config.toml
num_hidden_layers = 16
hidden_size = 256
num_attention_heads = 2
num_key_value_heads = 2
head_dim = 128
intermediate_size = 1024
vocab_size = 1525
hidden_act = "squared_relu"
norm = "layernorm"
norm_place = "pre"
norm_eps = 1e-05
positions = "learned"
qk_norm = true
attn_scale = 0.0884
bias = "all"
tie_word_embeddings = true
parallel_block = false
init = "normal"
init_std_qkv = 0.022
init_std_o = 0.00389
init_std_up = 0.022
init_std_down = 0.00389
optimizer = "adamw"
learning_rate = 0.00211
beta1 = 0.9
beta2 = 0.99
weight_decay = 0.09
lr_head = 0.0111
max_grad_norm = 1.0
warmup_steps = 236
schedule = "wsd"
decay_fraction = 0.645
decay_shape = "pow"
final_lr_fraction = 0.0
batch_tokens = 65536
max_seq_len = 256
doc_mask = true
z_loss = 0.0001
train_tokens = 622100000
max_steps = 9493
dataset = "wikipedia_en"
Each number is 128 + 24 x the weight over its row's rms, rounded and kept within 0 to 255. Layers, rows and columns count from 0. Numbers have three digits each. The size before them is the row's rms in percent of the matrix's.

# layer 5 MLP up, 1024x256, rms 0.119, rows 435-456, columns 0-63
106:153125145137162110073125159140136128141159093095113167115131142132116122130113120141142095071142116077122136130127125157111108126192121156183141109153105145140138122154118146172107114128143110
105:160104126128115090157108135143120148138135124152113142181131138130113136146106096106122138125156147124124120071119135128116154073142166095138131131143131174114119133086142162169124154143108105
100:109141129139138146077177121144103066108133116109161140150135122186125141112159102109123098141112201160141092129139133138100156086139131137161126134135145136181124116083118189149095122135135093
078:086158123132114128147108115144149126108166133108111127151150105122103164129185105114137109102085120133108093135156123133150092127117109134139115151163138152128146116066075180118090122119107130
105:092123065100125113098136110116146140138157092112125096178137135139130093117122130082127127106102136165117115171159172119127125110170094115163155095117140110167121116132114167204141142131096135
094:112135106133153128110126161109118149163131155089116102124152145128133095153158069111142068112161120116123128100129115147148121066183162144107136127139095141129099111120115089154117144131114128
102:118168125134132095121123113108131167129124137115134124125115156153130138143111092113145144113107143124105128150145145166143143095167095144121105134144109130169130122092101093135112136146117157
103:048151134109088107125105128127136092126158144101120140109093115133170138136143164101159121077095139146139129122116163194130130150115128120161138092107085184095092115117131153133122101136173124
100:114111122147103118137116137119165161135161110137138108101086118135164127135126119135177157078147143103136107112097148126107100110131137161113173116166110114157129112122146117126114123194119111
114:111166089149154136101145135161192116126131125143094090141134140122132127134098091146112082139140152139176107117099104155182167108147098116161168100127082142102107086098128127140124088161148203
114:075171155146099147110124128158178167118133078131098152154120090123142080161151095126118117152100145099137117114118140124106133082132164131125170142156125149088099096113121132126092105147177132
096:137122117112106092149129107140119089152166141141123129122120120148114135169117087124124120102146159130150138097151087142154145141134125136156160142146120117120115137104116134088108109171148155
106:100151129151149123152145135142135130191153079120140141095121101194110124099107115087139110144098093099126163153113099177116114104126130125161124103147123129134127120115142168138123151162136146
085:140157097144086102135097155135167168129147151090119142116143145118129101136149132111094078140133149115154118124084165117158134129138086119128109150115062153137165124153164163163139119148137166
110:116130139156125102116142182137162131193130127106168117081076114176086100137138150121192125091101111101121157156135123141112153097160127152121125126157150133125107117121095143145094119110155112
095:123115141114066095118122126124125153133110092153104109099099128137126133156155139123173172086109125143148126117123126146145128135143131110124136171145146123085110120127152140130120118172135142
106:098101092121199105091120126134123138157156120142103126104060166148165089115113118132121145111096134116160147151115113137179138122135134116120131117116121122128094125116141151147115108137108103
116:138133102140106153081105135187102132142156114091113117092126140136133128122121091132131103080175122094195086145145143114122121134130149127107112161128137170115088090130127156102139119129159090
085:137100137166140129129115182119124135092119118105145100132101130152109143135150155110137081176145148149132154132101112106187132104136106119153121078155151155142118118136147135109140103166148120
102:123119157152094151110124172117159091114144103111127137090129148161137136114112097134104077133128146148143094130135118137179142117120091114157192136116135166139112103099129125147095133144111106
098:116101105135154096121107101170138142123113140133112117136121116124130169144109148068111118105120083152147161160174160129149127101175155181125144150148068108148099112126099095161147151145145127
103:116170113121122132096108092135135146101128121110090136147100132144103112141127154136174132131113098106146104135094116166210135109163149143133165102117167153142124123138161151103158143120104148
# layer 5 MLP down (transposed), 1024x256, rms 0.111, rows 435-455, columns 0-63
103:125156168094156080121134120117127140109133152131148082097149160134161102123111064129145097066156145137110104131141130156132162119124148123117154121166165118120110152125106142105118102133119111
104:109137117138133114149111105124137143076111156089108129132127098135155135112124161137103144151118115164104137086096060136142106124125113161156144128151113098165102140180111115135091126152119104
103:108139120131143151146106154113097101167132173091118116180128160081122139102144120136132133185106112118123107117087160132104101116128123105167108161115160123101102110129147153110099142145166134
090:127096151143124152142085104070111101128116138116094130122170144122109083110123120142098161126112137141099111149133099122087146147102112120158119144111106117102173192122112144132117105109152146
105:119105120105138115102150130143169118135129119118163101114123116133088089111130125115124148096132149146116099150121062121136158102150186111156169097067141119137093125125129127128154155167125098
094:123083112142148160113111142083121126130117190143115095089167108095150116128113146153128121169109128160108093138134126147130115138170148120137161132170171138154137172126117104134132141133134173
104:122114130111105155096145121112113149120167189085150085176141114096092145157132140123133151106111168108117130142138097099124108135141101124097131162096158140118134113114134148120118137096129154
101:091099166111172144111110192149129141148104151170103096095123189103090153162163141130121125072077158105090161134153114114127111119115132115106145122125068125133112132136131131122098135131147132
096:082103141143106109136149114110162185100151068144118109127113105161105156139144136102117158126125143147117097142113112102109099165083159154121115148138140093181163105119108102131135147142107137
111:134121114105116124156137147136164156106141135096124176103166094140141140134089169094126102150174129137170100146125135106140098179109121141113115124119100136121124112143108096148127147095160139
113:153138165114119120120137122102167118100096119128137165139089168102103163110120128158104137157131101133104094136149101120093136140122104118092135127157067110078085116129137146187161117128097107
096:136135122121171144137076114118128109139129172112166141083128188103111100143125108129128120146144143156110110138134107143111106144143101139094133097115126124153149221131153085167117163128158133
102:164147127123125168117148156135124110140114098143126102106096067168110109138169151163121116178122138154155119111194168127147114104150172135143152136094133149149129110142126145122139188120130087
093:131098094139147087131108135105151120141135171115100142140098137152157120110124145167101138142104135099132110120123166099122117114120127137138127132123187133145135158159146128119137155098141164
105:129108083100105081120094105110146121158115125074135107155120107116111170142129148138170126100134148146152123121173127125133111141140144136136121124160126096121119129149107132130083117127106146
094:158105134125135126150161167128134139135095152114159126087124107110148080158096116117153170083142147084088105119138130132129068142103124126157133149117109135129152174163114124088125113145099116
106:142125085117079154154136154161129149135063130118098121080145132107128145106165147105122160095129139122121093146118115133107110135103093122156119121137127122143159130101107149159163102103062152
115:152120108108144165138146098165177146152155173145077112115120149143136114148106119115107121124085102108133093160097147085123174138135156132121156135120140134139124080114117102101118121131167135
088:156082076155143144139126160144108124162155134124145114085085132110126118136162153131153064159136118107131176139129061150115127169072154093132147109174158125130155130179145142110120157115149121
102:147109135153108083123122160082136138145146122123134113131077077141191131105144109148114133112119103111116121117130156162150092172143070091143154082123160143136164139171135119126162122148126078
101:083141160113115189118159110149130133123127095180137127132128084088081101157118093110125116132133140141143174109129176109115125085108174156116142147121100128097124137135086109076163131125105138